Each number is 128 + 24 x the weight over its row's rms, rounded and kept within 0 to 255. Layers, rows and columns count from 0. Numbers have three digits each. The size before them is the row's rms in percent of the matrix's.

# layer 13 MLP down (transposed), 1280x320, rms 0.0459, rows 450-467, columns 160-239
096:103143167161117096120151155116128103143132115162109158115137137162146164128197132121152097122162134136171147115145103087120087163127151109135140138120137150147163138103122117117124106137144086104134110128106132122125075072161099136137071148
100:099148128121137137110107140156132163084090154105136091117113170127157135125096097114107130160112088109179122109134156111106113114141185117097148145119103117052108132134172130083135140133134152151114127116119114174080109123073097133141142139
094:115087099089135146131110135090103183095134139125147167168171094114123100172147154122148140131107124124109137135133137087139118135128090121094148137161145163161148143089150089151112129098108063153112119103134137164095100164140167100106147118
102:129116120167126132110139187089141141118138130118199110190171143125167147116154145130143118138117137080170132100149152149096138121133120159158100110090142111165170149111120100130133109113123105156167100127143120108100109141107093095129142166
103:122129098145102135137111160135162155154119105138095137104104165134137162120096144151152128099134167095163105112134110107086127105143133104141165135130117138163119171130127148137156118100145158120108164102119127186136124103107179173137113114
096:090133136138147169165116134123163106098104097146066117132153122159154117140121092164147161108109134103101146116122106135129117149131096140079133126108121128088124125111058141091101143162143147111127177127116118122133099111106150091134041101
103:162105140143099143137138112155150134093104063121104094148129103100132122139159101121128128138123151190147141120133121119078158128135106124105129129126134174105171116156119153153125154075169182133157124134138128168099156115118118107141068133
096:133128128122110136102077121102107135170136126143132138131183116107126150156159128144153126093112146109150096152147122128158120126106130115116161117103096090127114112136098122117139119116148101162133089155112128120164147128157143177127095158
101:131161094119154101147116124165146115140114102114161102100124120143109161127127086129128183156135122145143132141112096130109120116141148127102164133133151090136137120089145099108106121096142091126114116135149137088130169124193164144150083195
096:154143176142151127132150114078095138111075140138109159141147154068136127094144107105095119134087109110155099164105130107087097148112096128126121147120130083148103081139110113153182158155138153105127085119104080130124102149140124132121105140
100:168115090101153129134159142141144111080156193114135148135166123151127128122083092177152133123146103106123146127156091134138115135156149081133125117105118083092168094124120138140128125102148123119089157166137110094172083157127161113109133153
104:118141135148088112144113117106154154098157124117149153105086133095148104116138146120154104112115089087119118120104058145148126090119134153124133118094143164105138126068105152140126097120113073160126132133140142151144165148103163123139068102
108:116105106175139132133101106133142147080102136119074142118122163106134119087164152162098170123186144096126087166134113095117155160106117117144115108119124200168165142093148134146126149192100119134106124118115142123146091125146112114133156070
104:114139135151151122128121105125123139161101091097126090124138130155124100131086138166172099149135099131074167149110102173089091120124182107134132142112129162127145138159160124120148129138099085109143142134172127132136141102091127224096132127
100:128135094129106129136123089131134132109142127112147085165180099088125156127060152141133112168100123154106143166133132133166118154137107111135104121092120136144142172104129143082160123096146151144113166151089151138115149123127117146138143125
100:126128138129106125092142122134147123094114086133100076118145151166100107117103138122131122124110102122158124097147105097123116144133139132135134167140155147107100166134132153149148197094120121180133165120127146130110123165134156122126088158
103:145116139122107150104138132123128128164143154141132090108094110117104136122126141146151113148158149110113128087092161103151171144150178096105172125114120105095145106096126116070105136141146150119111109087127101103126074113113095089119105149
100:152139119122135126127109159157156161142103167143133141138147125121115116110064116157140048146131163132113109121138126124139122145166103136110146157064147163144156104120143093160113162119109125118127156122119138087127084113162153127147116085
# layer 13 MLP up, 1280x320, rms 0.181, rows 451-467, columns 160-239
106:129165142148164122120127116117101090076107079100150092135109128130147135156087115126155163135116097150129171115105136146120144171145162115133104112142099098157139109152123101093196106097105140124132120106151099125099118113123113146118082171
099:135120147119147159107101117088140139170122128145111136143106123076167095117138114137155160137141163135134127121142165101144130129136082146119118101108121098174145093174104100090071118130144128137143112113113102126151135133115077117095140116
104:129126117128100133118152098103122166112135093126171154135103113146092124121171152106145159144115151112151144121129133167142097136119101120201157109119137133122108142127140074132123143140143156106159132109080161151147137117123125116123163126
105:140124133138144181094091112169142132111104112180115110121114102148133141120106134112129134158151157131127128159204136126112138134151127081131126158123139098136140099103187148140126099151115137113144107115125104109126062149149118108110104120
092:096125121123112107164123155098111123113162147153144143144145158141087142112121107129110137139084088095137066100145154153184116140114139146151124139151121130144129140119154107084113115107129108114119123131126157110139139102127083156157137139
108:092141110130083122085156089092088100131187110137131119131120134124122167161160173141095093125157125100148119138131187159103131157093166119115159077145116105165122113094154140097142103119163113155125160156144129135132115126146092124136096150
099:123140097137100149081122153117128159203128118147149145108132117060146158100116109161122124149114154122104124114127155123114122077121121125131145161114130121141179064110088093151124138132119094148142135179138180086086103127125137125138127122
100:094139128123157129133172083111124112120115130086163114150108132127090136120158142121146102138167156123132116081133110150116129128160128131133097159139141127111162154118181120120117092126119110137114140110141079158109124118124177098120131122
094:129153140113107109115147089140090100096135155126129138102127097140136116094104140106078132146123154144118115128117144112126139130117142110159178141145121157144164130150105139135114072110146163131126088126125091115140126147170125091100157157
102:164140106141131113121123115142150126134154154109158090082130177122113130111172121174059119090139115126139146125095116106145152110128147168139093098126143100105105073135073118145111125115114124119145128146178115120150135149129119131103188130
095:130141100139104150129137118163173086112108135109181168114102067164088115117161148160157118119139094135110137137086113072106121119072125112129111150112143122134145150116121141142154125125104166127114110137132175156140156105126122157121123100
114:136147106110129149112165142137128133123128131139140124161160107163150116157136102128142105156116123084122093109141107073092109139139150153153127103103115093130121146092137164132172093142139136142101086145134107138119103149098124121163145149
099:124134123149150169134118150163139111149138114119189157143132158113110107149080179134129151144098155122119155139115140123130171119115136103098157153135086150144110165118119140074140106158099126126172132103125170123144106135117154131166165145
099:149122167153132134099106105118132160127137147127098129121145128160131080136139125111120132134130103128118118084132061139114186084153134097164156115151140084140143121150124130158178127125106124110156159124142113126132128145104107141081146144
094:144130066098125111139098127133128130099197139145089101116157100105145127162155151129129139147123129160123135142123162119141114156157185113141106178143118107158142158147129112173134120134151113108146128111166131150143086163146134141133120159
107:134127114076102126159138127117102141114111114122131087140127132120120125115110136137176108162080105131133113103147108154080167161185176140121133129139142076127135118071154136091117110094099123144093112110141139127119153135114099115130106129
108:083149103119134096113120118112111165095127100140141136133119106138139094092126160126138070126182110157086146089172142132153159116128115148125109152121143144077116111128082146118151117144160122104066137157108164146131131129128103140119109146